config.toml
n_layer = 9
n_head = 2
head_dim = 64
qk_norm = false
tie_embeddings = true
init = "orth"
seq_len = 512
z_loss = 0.0001
Each number is 50 + 15 x the weight over its row's rms, rounded and kept within 0 to 99. Layers, rows and columns count from 0. The size before them is the row's rms in percent of the matrix's.

# up: layer 4 MLP up, 640x160, rms 0.144, rows 562-604, columns 0-79
# down: layer 4 MLP down (transposed), 640x160, rms 0.142, rows 562-603, columns 0-79
up562 105:54 37 42 36 54 52 39 41 61 48 18 60 49 49 55 43 36 66 46 53 31 82 82 46 69 39 60 85 34 14 37 41 15 56 50 51 60 38 37 35 45 59 70 33 68 64 50 35 63 42 49 51 66 44 68 61 53 71 39 32 41 45 30 45 60 38 63 37 44 16 62 64 39 58 48 66 34 51 47 73
down562 097:59 57 48 50 48 21 61 65 67 57 41 50 56 49 52 57 37 69 41 52 46 43 36 44 62 32 44 47 53 46 48 71 41 63 47 58 50 48 27 54 27 42 70 34 38 59 25 41 48 39 36 77 53 30 32 64 43 34 43 78 74 46 76 51 15 28 43 68 53 40 49 35 51 29 41 63 39 12 40 65
up563 098:94 29 79 43 46 24 57 36 62 47 41 35 59 42 53 55 50 47 68 59 33 34 50 46 69 71 38 53 45 40 69 53 72 65 42 40 40 57 23 28 26 48 36 36 63 60 54 72 30 51 56 47 61 67 31 51 59 55 64 52 56 41 77 44 54 38 63 66 41 09 30 48 60 57 44 68 53 51 59 15
down563 103:68 46 60 48 51 44 41 58 30 56 63 58 50 44 47 46 32 46 49 38 69 58 36 47 50 67 66 59 51 21 64 41 47 41 41 47 46 68 84 68 62 57 48 52 59 44 44 47 57 26 62 30 36 43 08 32 66 63 35 60 40 72 52 50 21 16 30 76 51 54 51 62 29 57 41 43 53 51 49 70
up564 099:49 48 64 36 41 55 45 48 55 61 27 61 49 50 34 61 39 43 61 47 65 36 56 68 68 52 54 44 51 71 37 44 55 42 55 74 50 58 39 79 64 35 52 69 67 68 48 54 37 65 49 68 45 62 48 34 55 47 66 37 25 72 58 46 42 61 65 70 62 64 49 20 43 64 68 60 55 49 41 49
down564 107:53 80 41 53 45 54 35 60 41 56 23 61 48 49 09 63 30 53 51 54 74 49 48 41 49 46 91 34 55 53 50 59 65 64 34 54 57 24 49 20 63 54 45 50 49 53 63 41 66 58 34 79 45 73 24 13 17 57 54 56 48 49 31 53 55 50 44 41 66 33 42 28 66 57 52 68 49 36 64 62
up565 105:39 65 36 67 73 81 54 58 51 59 55 39 57 82 63 55 38 33 64 52 36 45 50 63 63 72 59 44 33 37 65 49 50 61 56 69 51 66 55 29 51 34 48 45 63 42 40 56 69 53 47 44 57 37 64 57 60 54 35 45 18 50 51 49 34 58 41 32 56 54 44 37 46 32 29 61 47 60 95 25
down565 104:39 51 63 54 36 26 51 36 56 54 81 47 78 60 57 46 63 47 45 34 41 37 56 50 31 67 35 38 41 78 60 20 39 37 42 74 43 61 31 73 50 39 59 51 50 27 52 35 53 69 61 48 54 40 72 44 55 42 49 51 41 38 30 09 27 64 39 78 47 55 65 26 38 51 38 53 48 30 16 53
up566 095:40 28 79 41 62 58 49 29 55 50 51 56 29 49 44 64 80 42 46 71 46 39 60 71 41 55 57 33 67 39 24 66 46 49 85 73 59 42 51 24 77 61 83 58 62 52 39 41 57 74 56 47 46 52 69 54 39 48 42 28 56 55 46 65 42 32 57 22 76 40 36 73 43 48 53 58 53 37 40 24
down566 094:69 21 36 41 46 66 71 29 21 61 25 66 45 52 57 73 35 21 33 71 54 60 47 61 54 39 70 55 79 32 63 59 35 38 55 49 41 88 38 63 39 60 32 53 47 35 36 33 17 60 56 46 31 44 37 28 54 36 43 43 54 39 47 46 30 48 50 30 64 54 06 74 73 37 43 54 56 25 54 57
up567 103:27 56 41 45 62 43 46 48 45 71 71 48 58 65 47 58 41 31 56 61 52 56 42 36 53 68 49 42 77 67 33 39 51 59 61 56 60 68 67 65 56 44 53 55 41 48 49 41 35 12 37 53 49 69 43 31 62 67 54 56 53 33 41 75 52 57 53 45 27 45 42 76 48 55 56 48 61 52 57 70
down567 101:70 51 60 62 33 49 47 47 53 14 55 70 49 57 81 39 25 53 56 61 45 48 39 40 41 62 57 50 44 53 62 54 36 37 87 58 48 32 55 54 32 45 80 34 55 50 45 77 60 42 68 40 38 54 49 43 42 43 61 49 49 35 57 58 75 25 60 47 52 36 44 34 63 45 24 55 66 51 65 69
up568 105:55 65 54 48 58 59 25 67 56 64 22 27 72 32 39 47 55 59 61 60 48 50 78 40 91 41 70 60 64 40 39 29 30 65 74 44 36 57 56 55 37 25 52 44 41 65 55 38 37 27 39 63 34 41 39 49 03 56 63 50 57 32 36 36 56 62 45 67 71 52 18 51 35 61 46 51 51 42 56 63
down568 104:44 57 45 55 34 63 57 66 29 28 47 42 44 69 62 38 48 43 68 58 21 40 41 84 35 44 22 59 57 65 47 45 45 46 40 01 59 43 56 82 58 58 56 45 51 57 61 36 55 46 56 61 45 49 42 33 53 43 42 46 30 64 61 64 48 53 71 52 30 30 74 66 61 45 40 70 58 59 24 46
up569 103:26 43 61 64 67 47 40 30 17 42 64 73 34 70 50 55 68 29 36 47 44 57 25 56 54 46 40 53 17 56 55 48 61 70 46 37 57 54 47 84 64 29 79 68 92 53 42 26 36 64 46 46 48 48 62 40 46 29 35 53 43 59 63 56 63 55 21 15 63 54 87 51 33 56 53 40 30 68 49 67
down569 107:69 41 59 52 74 56 39 46 36 47 20 52 76 60 38 33 50 40 71 51 53 60 54 54 40 61 55 47 64 65 48 35 47 37 36 59 46 29 46 32 50 46 42 66 14 73 39 40 39 68 58 87 28 65 66 52 47 41 53 69 48 65 48 35 53 23 72 39 49 53 32 19 48 58 75 52 58 46 68 41
up570 101:37 64 18 72 56 45 47 57 42 43 54 60 44 50 74 57 21 41 68 65 73 62 64 37 52 38 32 42 63 45 32 59 57 61 45 52 68 43 60 32 34 36 59 61 53 42 36 27 40 24 54 41 40 68 60 18 74 50 59 55 61 36 63 49 42 50 63 43 42 47 61 49 28 42 30 66 69 68 54 44
down570 103:44 30 48 60 39 45 45 55 46 47 63 37 35 58 56 63 57 56 59 35 66 63 47 44 46 51 48 53 36 61 72 51 20 76 60 55 58 64 40 47 72 38 50 53 47 50 08 44 47 58 53 52 74 64 43 56 49 74 53 40 56 48 82 57 68 39 39 24 62 42 68 54 79 18 02 33 38 45 61 46
up571 102:30 51 69 69 64 42 62 43 46 47 58 58 18 42 65 54 39 49 54 57 43 66 67 72 58 60 21 35 52 86 69 54 58 77 42 36 56 43 67 26 36 14 43 53 54 37 36 66 63 60 38 43 67 48 23 56 32 53 66 36 61 50 43 37 58 59 81 29 32 65 48 43 81 26 49 39 57 61 45 53
down571 099:63 55 32 39 65 40 57 61 57 58 57 41 49 69 42 40 45 39 33 43 54 29 20 64 36 50 55 78 39 00 25 60 58 36 42 27 59 60 51 65 82 57 56 23 53 57 67 28 53 45 47 33 55 51 50 21 45 71 68 61 41 47 58 39 41 56 55 68 58 48 40 41 43 49 47 74 38 58 40 44
up572 096:63 38 32 68 69 73 34 61 56 97 46 47 34 64 25 54 62 60 38 71 54 48 45 26 26 80 33 61 57 71 58 37 74 52 47 53 81 47 65 67 60 57 51 39 54 37 66 66 48 48 42 42 38 38 30 58 46 66 74 55 67 33 51 25 59 64 38 42 47 13 71 39 68 61 65 54 73 61 59 86
down572 108:51 72 35 39 73 47 40 57 25 46 49 28 58 54 77 33 70 60 64 50 44 61 54 51 25 31 49 57 41 45 69 58 51 68 56 53 45 46 49 69 27 82 71 52 42 37 56 43 54 65 57 85 59 56 42 29 44 51 59 13 15 47 54 47 37 62 41 19 65 41 60 59 36 40 60 60 13 53 65 67
up573 094:40 36 18 47 39 44 52 50 47 70 79 48 58 69 60 35 32 68 58 56 24 63 67 11 60 61 33 41 85 45 57 45 57 40 73 54 39 40 70 50 39 62 50 40 31 73 56 38 41 68 37 88 31 47 45 28 57 70 74 50 24 38 53 29 53 24 71 50 50 47 50 48 47 59 53 31 41 51 46 49
down573 096:29 52 55 52 47 33 53 50 67 48 45 44 25 42 51 38 50 43 36 47 51 49 26 70 59 67 58 46 55 09 53 68 59 38 58 51 43 42 67 39 53 44 41 55 44 22 68 55 40 55 62 53 87 40 60 46 30 30 37 44 52 60 71 51 44 67 87 29 53 72 56 41 65 52 50 48 62 43 34 70
up574 098:42 62 32 61 44 53 58 67 73 30 66 83 39 34 73 36 31 75 26 68 41 44 36 68 40 62 42 78 57 36 74 57 59 53 59 62 84 80 54 49 49 54 63 44 56 70 83 66 39 43 41 84 45 37 67 55 76 24 60 27 54 35 50 47 62 40 60 31 26 47 61 39 39 61 57 57 55 21 23 56
down574 100:67 76 40 16 29 24 67 54 38 41 56 50 62 33 63 52 68 45 50 42 75 44 32 42 59 55 39 43 60 52 83 70 35 88 36 27 35 45 05 61 58 48 37 37 65 24 49 53 45 56 66 78 42 48 55 50 60 56 16 49 35 43 40 49 49 30 22 30 48 48 43 61 66 40 36 48 29 64 28 41
up575 094:28 39 60 55 46 78 33 41 76 42 75 56 41 63 75 66 53 63 64 29 71 51 22 45 43 35 50 72 49 54 53 40 45 63 60 49 52 68 46 65 49 39 20 48 62 66 54 55 78 58 60 53 45 50 43 51 53 48 52 75 58 66 27 50 75 63 67 78 42 61 38 65 25 54 42 62 44 64 52 29
down575 102:52 79 52 54 39 49 57 49 70 43 58 42 51 31 35 54 60 64 55 47 71 60 44 40 54 63 55 53 47 37 61 67 55 49 56 45 69 53 35 39 45 54 44 43 40 56 16 55 69 11 43 74 51 54 87 50 60 25 44 53 40 43 45 38 28 21 52 46 55 50 65 38 86 47 55 53 38 61 70 41
up576 101:10 69 40 56 50 34 35 67 42 41 65 54 42 45 78 49 50 36 37 74 69 39 61 48 72 56 40 56 27 24 76 53 41 35 50 56 62 55 45 25 41 45 60 54 49 65 44 52 23 50 88 55 56 54 96 52 65 61 78 62 51 50 49 32 79 37 34 44 53 17 63 40 44 55 57 57 31 53 51 61
down576 091:40 42 66 55 60 29 28 22 29 69 51 49 86 55 58 53 42 46 66 59 42 72 33 67 19 43 62 30 52 74 47 24 51 66 64 55 75 54 84 63 28 69 49 44 38 25 46 22 45 56 59 58 32 40 48 70 49 31 10 49 58 57 52 57 25 54 61 55 30 41 25 64 66 43 31 62 47 50 80 22
up577 101:31 41 44 57 52 32 67 27 30 55 45 64 46 72 77 52 57 39 69 43 42 50 62 76 57 21 35 40 52 64 54 50 46 13 28 59 73 39 31 71 32 55 47 37 60 35 64 23 46 43 50 40 67 40 45 26 70 01 48 44 47 54 52 50 62 41 62 44 80 20 52 25 44 29 28 51 34 05 76 55
down577 107:63 47 70 82 76 65 39 54 26 35 45 35 44 42 62 20 38 65 31 69 72 61 57 46 55 41 52 36 23 51 49 51 43 39 29 46 78 29 49 49 49 42 33 42 73 53 64 40 46 48 60 52 62 59 35 47 71 38 60 37 52 27 68 70 37 35 21 44 69 33 44 53 68 17 57 58 52 81 50 53
up578 101:47 57 32 73 45 55 48 32 45 51 79 75 43 42 25 31 41 68 39 29 59 61 49 49 30 40 53 48 58 41 59 30 53 43 43 33 46 30 58 69 27 43 51 77 72 79 89 27 56 59 55 57 61 57 56 32 77 52 17 55 48 63 40 55 60 51 60 36 62 39 66 70 43 24 83 56 31 73 55 53
down578 114:62 46 53 34 38 60 61 35 29 24 73 41 32 28 35 41 36 74 17 00 41 55 57 48 36 38 55 36 54 49 41 37 53 42 54 52 81 68 35 43 46 36 42 76 42 56 65 60 53 33 63 59 41 58 52 37 44 55 61 85 57 52 65 57 61 46 48 36 76 42 62 40 62 46 63 52 74 56 62 55
up579 100:62 50 60 38 64 47 53 59 77 47 66 57 68 43 58 58 44 44 09 40 59 30 52 48 63 37 47 41 40 34 46 42 44 70 42 53 66 52 81 60 37 54 60 25 45 44 63 42 56 59 47 50 49 73 71 48 50 60 50 80 63 23 66 94 52 28 66 60 64 49 29 48 61 50 57 42 45 51 48 25
down579 105:59 36 49 50 59 61 37 51 41 49 29 38 38 89 51 48 66 48 84 31 47 40 51 54 44 90 41 57 52 53 26 50 29 34 50 41 35 48 47 46 34 23 23 74 27 62 51 45 55 13 66 46 53 28 39 59 45 48 62 50 24 59 60 35 51 37 41 75 75 45 56 77 42 46 66 24 34 40 48 37
up580 096:65 59 33 51 28 55 50 75 15 50 59 45 57 43 45 40 31 40 78 28 27 41 57 65 50 43 34 84 85 66 44 58 61 51 62 49 33 40 91 23 57 39 44 56 36 42 55 46 56 61 55 31 52 32 63 24 35 73 29 38 61 61 38 39 29 81 43 47 38 64 69 55 60 55 45 46 72 59 76 31
down580 097:40 60 64 63 65 22 44 79 59 32 41 31 49 49 59 65 81 30 69 73 40 61 55 32 52 48 49 50 51 47 31 54 31 39 55 70 41 67 45 69 25 27 35 13 48 26 65 41 61 42 50 70 49 64 56 67 66 28 70 50 48 34 56 35 44 46 45 53 43 60 56 28 35 61 49 38 42 72 63 51
up581 097:11 44 54 66 65 65 63 33 52 42 53 37 54 57 58 37 74 34 44 38 35 68 75 59 62 61 42 55 40 51 23 30 31 58 53 50 46 43 25 51 52 66 49 52 47 85 47 44 44 42 45 40 59 72 47 73 40 49 47 43 59 42 44 33 68 42 62 60 03 70 36 53 46 58 37 47 45 66 42 67
down581 099:53 34 22 71 35 36 62 19 70 68 44 47 30 43 42 63 43 30 57 52 60 60 67 38 47 56 75 62 58 49 46 69 40 25 49 84 53 58 45 51 37 75 49 36 59 30 55 66 45 33 50 29 32 85 36 56 63 37 45 46 51 47 64 64 62 84 38 41 26 53 44 53 27 63 66 43 33 52 70 79
up582 099:34 72 22 49 25 41 55 59 62 41 52 37 58 69 63 47 63 82 48 47 55 48 48 59 48 52 42 60 15 47 79 54 19 59 48 42 58 75 49 10 47 45 83 53 76 47 48 67 54 46 45 35 48 52 25 42 46 31 47 04 34 20 43 42 54 45 44 34 27 47 54 35 63 53 59 35 48 36 64 48
down582 095:55 51 52 78 35 47 50 68 36 68 44 58 48 53 28 71 30 33 46 35 73 45 61 18 37 56 45 43 46 25 41 47 58 79 56 59 38 35 48 53 51 75 58 53 54 47 44 47 56 35 57 31 51 38 52 72 57 59 59 47 27 52 63 53 41 36 54 72 06 62 40 53 27 52 37 43 33 54 80 79
up583 094:32 69 44 44 38 53 57 47 75 75 45 60 67 62 30 57 26 39 59 28 35 24 54 37 38 36 48 29 38 51 48 35 32 56 33 77 43 44 54 37 47 37 72 54 62 59 56 52 69 63 33 65 41 21 60 29 31 72 65 73 66 74 33 43 53 53 32 61 37 38 36 87 17 74 41 49 59 25 48 63
down583 097:52 58 57 50 46 53 50 36 47 59 61 55 51 26 54 32 53 42 27 66 63 50 54 44 52 33 58 47 48 60 45 74 59 58 03 52 53 42 46 68 53 45 56 57 62 48 34 49 47 31 69 55 95 49 31 57 48 42 41 48 35 50 50 64 50 26 28 68 40 54 71 17 47 38 43 53 42 28 41 45
up584 087:34 66 63 51 68 43 35 40 24 72 36 41 38 69 62 59 53 58 40 37 33 35 63 64 57 65 46 54 72 51 47 67 26 26 62 51 22 50 40 47 49 26 45 61 56 58 43 61 47 52 62 68 20 55 37 79 27 38 33 21 76 62 33 57 67 62 39 57 59 65 46 26 40 74 39 42 55 67 64 59
down584 082:49 59 22 37 20 75 42 44 44 51 76 82 58 42 38 55 98 26 62 75 31 44 38 17 67 51 52 30 39 53 57 60 34 57 45 53 62 28 43 77 74 52 49 54 73 27 58 46 48 50 53 63 56 62 56 28 47 39 62 40 39 62 34 37 47 42 50 48 00 45 39 40 51 50 30 41 55 48 16 43
up585 103:39 46 36 47 35 38 59 55 41 39 44 71 50 71 27 41 29 74 09 42 69 49 67 23 78 59 62 57 54 46 69 51 74 49 57 60 45 71 65 55 36 35 48 54 57 55 54 54 33 32 68 41 37 39 62 40 59 39 39 59 23 29 61 56 63 78 47 56 58 23 48 51 27 49 44 36 42 46 37 49
down585 096:63 24 49 67 60 26 61 51 73 51 33 48 28 41 45 63 50 62 54 59 73 54 45 62 32 51 34 40 57 45 41 58 13 29 52 61 82 40 41 54 47 44 32 41 66 30 25 44 50 53 50 44 27 67 29 49 53 46 86 57 34 50 49 41 46 76 29 39 45 49 65 44 43 22 73 56 60 39 38 40
up586 091:61 70 21 42 57 33 57 57 31 49 79 42 48 55 73 27 28 60 75 21 41 48 38 54 39 53 68 21 29 46 51 45 58 44 24 33 53 56 27 61 62 65 50 44 42 37 63 74 67 56 68 45 44 67 36 62 71 51 50 46 26 61 44 41 55 44 58 08 65 38 37 64 33 24 57 43 46 69 56 40
down586 097:55 42 24 45 59 75 64 52 09 49 54 58 61 57 31 50 66 43 65 61 52 42 63 61 44 41 67 50 61 64 56 64 67 57 41 52 54 52 58 57 57 56 23 42 57 42 41 39 32 25 42 71 48 58 49 88 50 00 50 31 51 74 35 61 58 65 48 79 53 56 51 70 53 40 42 30 29 57 28 33
up587 099:61 60 33 78 66 42 35 36 46 45 50 33 68 55 50 40 69 45 53 69 78 66 47 55 37 57 35 62 33 34 51 47 36 32 34 48 46 48 53 71 65 51 91 60 66 51 49 49 21 71 60 82 52 49 52 26 61 45 52 42 48 66 58 23 58 41 38 57 82 47 55 37 58 46 60 37 47 49 60 43
down587 095:37 63 59 64 44 45 46 67 59 43 32 74 25 32 60 46 54 57 54 44 60 38 25 41 68 37 54 37 51 47 46 44 40 78 21 77 71 56 37 41 00 53 25 30 30 57 78 27 67 71 54 48 61 61 35 67 77 64 57 49 59 56 54 76 44 68 60 54 32 22 50 52 61 56 82 39 49 84 49 58
up588 095:66 31 66 63 63 42 66 58 72 48 50 60 61 82 32 68 24 40 58 53 67 59 29 19 54 66 56 69 41 54 51 63 77 53 51 36 61 86 69 25 71 43 43 60 59 77 50 60 64 33 46 50 59 49 32 48 71 45 43 62 44 92 55 27 90 81 64 40 50 32 41 50 62 44 72 64 47 53 54 43
down588 098:48 67 46 47 42 45 45 65 43 29 49 11 33 59 54 57 61 70 62 56 59 66 39 61 34 55 38 55 53 57 56 34 18 69 70 54 28 40 50 45 43 45 32 67 47 39 48 63 46 59 53 68 57 50 69 55 28 52 26 63 33 28 46 66 61 46 32 68 69 24 51 50 30 53 83 68 62 57 61 24
up589 105:46 30 43 38 20 64 61 42 54 53 57 36 44 47 49 22 34 60 59 57 41 66 25 43 68 38 57 31 18 73 55 70 40 64 72 46 53 35 33 77 66 40 54 59 46 53 57 37 61 81 31 33 38 34 31 66 43 71 53 63 39 41 51 55 61 41 42 59 58 39 42 70 44 33 32 55 27 64 84 44
down589 109:34 75 54 53 64 31 52 61 51 53 73 80 25 57 51 67 55 57 67 65 43 65 56 32 67 28 64 53 59 53 41 61 48 31 72 30 60 57 46 43 61 70 39 47 58 50 55 44 40 47 51 66 33 72 44 09 67 46 59 33 45 99 56 20 67 73 43 41 77 28 38 59 41 20 57 65 41 50 30 42
up590 098:67 46 56 56 23 55 84 56 42 74 24 74 94 41 46 40 47 35 42 58 31 68 74 64 42 55 41 56 43 64 33 70 50 54 49 62 57 70 55 47 61 51 39 42 64 51 52 48 51 65 49 44 66 26 45 50 42 56 34 47 23 57 68 55 43 66 67 27 58 32 49 29 49 31 76 48 59 16 71 31
down590 098:23 75 30 79 53 18 29 51 53 53 46 48 58 48 35 37 78 27 72 37 49 36 74 48 50 30 88 61 39 71 47 99 53 58 61 52 41 36 53 57 32 55 78 44 42 42 53 83 43 45 54 59 46 59 62 70 52 49 24 58 21 24 57 42 26 53 65 39 36 58 62 72 32 56 52 73 54 44 47 74
up591 094:56 69 32 36 55 63 42 49 45 38 31 78 59 47 55 50 68 79 12 32 77 40 33 52 61 56 55 37 75 46 48 37 50 52 55 59 52 34 52 56 59 60 44 55 45 49 47 67 54 14 62 58 61 59 58 81 79 50 56 25 33 84 47 40 46 63 67 36 63 42 83 45 65 59 52 49 67 55 69 81
down591 094:31 65 66 62 55 46 60 27 41 72 33 50 34 52 32 58 56 59 52 43 47 68 62 52 52 44 60 37 00 51 67 54 53 43 35 54 72 56 45 67 55 28 23 72 75 42 46 52 41 53 46 60 25 26 34 51 38 62 61 74 59 38 67 56 49 25 27 55 34 51 29 63 37 33 64 62 14 35 43 26
up592 106:69 20 32 54 31 50 35 60 36 56 58 43 49 71 62 40 60 64 45 42 41 45 54 59 75 60 45 18 41 46 45 66 19 54 68 58 28 49 64 43 72 63 29 56 32 52 38 39 51 56 68 58 53 45 51 43 78 78 22 60 48 40 35 45 64 28 51 68 45 57 68 54 55 33 49 43 34 35 74 50
down592 098:32 44 35 64 28 69 60 76 22 52 52 35 50 23 69 41 52 36 52 28 49 45 33 69 66 57 69 53 51 37 58 63 43 53 41 43 42 40 11 49 35 38 68 53 51 47 49 19 50 35 69 77 37 58 50 51 54 50 32 65 65 62 63 52 61 60 45 57 05 55 55 49 40 40 61 43 58 64 37 53
up593 095:37 50 49 50 58 10 59 34 69 44 62 46 35 47 61 56 40 62 42 44 55 41 67 71 73 64 34 53 53 47 33 84 23 60 43 48 59 59 16 65 37 47 35 46 81 61 41 34 63 10 31 43 59 60 47 52 59 65 53 66 48 34 37 47 58 25 49 64 39 44 40 62 56 45 44 51 53 76 61 56
down593 094:39 56 46 57 65 78 29 67 47 75 54 55 75 53 38 28 85 40 43 40 54 59 56 72 48 47 66 40 37 36 36 21 58 29 44 33 52 61 60 31 70 42 64 62 19 49 59 48 44 44 57 51 35 55 42 40 42 32 38 31 58 61 27 56 23 66 70 24 59 55 55 47 28 29 60 59 61 19 60 65
up594 107:42 61 58 72 31 56 51 67 69 80 43 68 40 71 48 44 27 64 33 83 54 57 53 26 28 58 43 71 42 25 57 40 55 42 34 54 32 34 65 32 61 15 57 30 41 40 48 55 38 45 52 54 31 75 55 37 32 22 31 59 77 25 34 43 41 56 25 37 52 18 10 67 47 70 46 47 64 37 77 52
down594 101:49 65 57 60 32 35 65 54 71 59 74 58 16 39 45 68 49 46 47 70 38 88 46 64 39 36 34 59 56 62 78 70 64 55 63 63 71 42 49 41 77 39 50 30 40 28 42 58 47 50 24 53 77 55 47 40 17 56 65 47 43 55 65 55 27 42 22 72 21 45 55 52 41 50 43 41 61 53 70 53
up595 099:42 32 33 49 36 72 51 38 68 48 69 36 47 51 57 52 70 28 58 57 45 46 69 30 54 34 71 54 36 63 61 54 45 73 33 57 52 59 59 55 48 55 65 57 33 72 32 34 45 61 58 36 58 57 66 67 40 61 40 51 83 41 33 65 40 27 56 67 79 49 66 54 41 56 62 35 68 28 45 41
down595 093:66 59 53 46 68 42 42 64 62 14 33 56 62 38 64 62 52 62 51 52 46 78 45 74 75 68 30 54 40 29 61 39 52 34 46 52 46 40 31 43 45 46 32 47 87 43 58 44 44 44 75 49 35 22 39 56 50 48 70 46 18 60 59 37 52 65 46 40 37 48 43 54 41 60 56 89 30 50 49 71
up596 101:42 31 07 61 56 69 18 40 54 51 25 30 58 64 58 23 46 57 42 53 35 48 76 56 31 53 69 50 44 67 58 31 67 67 24 53 31 83 50 50 51 75 49 50 47 51 39 52 58 62 35 71 48 60 54 47 60 77 62 35 53 57 40 54 61 74 60 45 62 45 56 63 62 58 61 74 61 38 40 47
down596 098:51 74 48 55 34 37 68 65 50 26 44 57 57 74 24 57 46 49 51 62 38 50 26 60 46 62 34 62 54 43 38 65 71 47 67 52 62 66 20 45 71 42 23 56 53 71 49 42 62 43 65 43 73 64 46 36 29 32 66 37 45 22 66 44 48 21 29 64 44 50 53 42 33 43 54 24 62 50 67 42
up597 108:46 47 59 34 48 49 45 47 30 55 64 40 71 59 80 53 46 53 39 37 47 40 43 32 53 40 61 60 55 12 70 32 36 41 42 42 31 63 68 49 43 48 48 73 62 48 70 72 23 59 52 50 51 78 78 40 59 25 29 65 21 34 23 45 79 42 74 31 67 54 54 38 40 81 54 50 21 39 65 18
down597 111:81 38 41 69 52 33 46 58 40 73 79 44 47 47 55 44 49 35 69 26 73 62 55 53 67 31 63 46 26 72 44 73 59 47 32 60 55 61 48 66 53 26 62 57 31 60 78 45 52 19 43 41 55 57 50 61 29 66 68 38 44 76 64 53 34 43 28 42 21 47 66 62 27 46 57 65 51 76 34 56
up598 103:33 77 60 30 27 58 32 63 48 52 41 46 55 36 33 49 59 65 72 40 54 40 60 69 30 54 39 50 63 19 45 29 34 22 44 59 84 51 40 51 67 71 68 37 57 49 35 37 57 36 28 32 53 47 76 33 45 58 54 60 36 44 62 58 58 41 61 33 41 93 76 43 41 50 60 46 82 68 59 48
down598 101:65 56 63 43 63 60 76 45 59 37 69 66 58 71 15 60 46 58 56 57 67 50 75 40 37 33 60 43 34 20 48 68 57 43 73 69 60 50 55 44 68 59 28 44 50 38 34 68 61 35 62 66 26 43 53 26 45 66 65 10 50 39 50 30 60 52 40 31 65 48 33 66 79 49 89 60 53 43 69 26
up599 108:58 48 40 52 59 33 55 23 53 50 38 81 57 20 54 36 61 60 48 67 41 42 33 69 52 63 33 57 65 60 68 55 66 32 24 43 68 45 69 42 76 29 72 85 55 31 61 79 32 35 40 44 76 58 81 33 67 52 31 69 59 78 55 65 53 45 49 50 58 57 22 77 44 50 21 51 39 65 53 53
down599 104:45 33 38 54 64 77 49 79 51 63 55 64 60 68 60 33 45 52 58 46 29 36 50 66 61 71 22 51 57 57 44 33 59 38 28 31 30 41 56 47 51 45 78 49 74 60 45 58 24 39 38 51 54 36 66 28 28 46 59 53 51 59 48 62 49 64 35 63 24 67 62 70 48 67 69 56 25 72 23 32
up600 102:25 92 55 50 36 58 45 65 44 51 44 57 94 50 47 58 40 73 18 55 64 33 40 29 48 53 67 65 28 66 48 60 52 36 71 52 52 46 50 70 57 63 65 55 52 60 61 31 59 44 00 46 52 72 63 31 51 51 43 56 49 52 25 71 60 66 70 45 40 43 68 58 37 52 55 23 42 22 62 42
down600 107:17 80 80 47 28 27 53 24 37 27 53 51 65 50 51 67 46 57 59 63 56 41 53 41 46 32 51 64 55 37 37 20 27 55 25 50 46 18 49 45 35 50 64 48 60 45 53 64 62 57 46 51 61 61 71 68 30 41 32 71 54 47 51 49 49 72 53 39 27 71 42 89 47 66 89 50 30 48 57 52
up601 094:43 49 69 33 22 33 41 38 58 86 45 54 51 52 62 56 75 47 51 66 33 12 79 63 63 38 57 45 59 61 44 65 58 51 28 38 68 54 63 45 46 55 49 36 75 32 35 19 44 61 39 28 57 41 39 69 49 68 34 51 47 48 63 63 29 52 55 52 46 38 60 57 63 55 56 39 74 45 60 65
down601 094:56 39 70 84 57 62 51 55 35 28 46 62 53 67 47 47 23 41 44 84 40 40 38 70 75 32 53 47 40 48 35 56 49 41 49 35 67 27 55 58 73 32 59 53 80 45 54 62 48 28 52 51 36 16 60 61 48 34 59 26 28 66 62 50 38 24 38 50 71 39 42 51 40 44 63 61 22 39 40 56
up602 095:48 42 31 47 50 70 25 52 57 70 62 48 41 63 48 48 62 55 65 56 51 77 53 44 31 41 28 25 60 52 67 40 33 37 60 33 49 61 14 49 22 45 57 47 44 33 65 57 56 76 71 56 54 36 34 69 63 53 85 52 87 15 65 54 44 56 38 46 63 71 17 44 49 52 25 21 68 53 33 55
down602 103:57 73 55 40 33 24 50 57 35 65 39 67 73 58 74 66 43 53 35 90 48 55 48 70 49 64 58 57 39 70 66 58 29 35 60 41 52 56 87 45 74 45 63 33 48 25 60 45 41 73 45 19 61 40 65 49 62 40 67 91 41 24 40 56 36 69 57 16 77 40 44 50 60 39 50 64 49 50 58 56
up603 101:39 50 49 49 26 71 52 45 37 46 66 50 39 10 37 60 66 59 60 37 62 41 40 92 59 56 35 71 31 53 53 43 51 35 72 41 34 40 33 50 59 33 44 56 69 76 61 21 62 47 52 40 65 67 52 52 40 61 60 39 69 69 48 67 28 20 64 47 27 72 64 66 20 70 61 40 37 68 60 71
down603 107:46 34 38 51 27 46 44 42 30 66 57 51 53 51 57 48 57 40 46 57 57 59 36 50 52 38 62 29 75 62 49 69 45 65 57 39 40 23 60 47 62 55 29 27 60 32 37 44 29 56 21 71 59 55 90 54 58 58 28 60 90 43 59 39 66 89 52 44 67 46 48 85 32 41 30 32 54 57 57 41
up604 101:55 54 69 38 58 49 47 44 36 37 58 56 53 77 69 40 72 63 67 55 49 62 60 35 47 26 24 43 40 20 70 26 60 47 28 76 45 44 51 39 23 51 45 59 45 49 37 49 62 34 43 52 24 40 60 50 63 42 56 46 60 57 68 28 53 66 57 34 59 68 60 60 35 35 53 53 49 26 82 79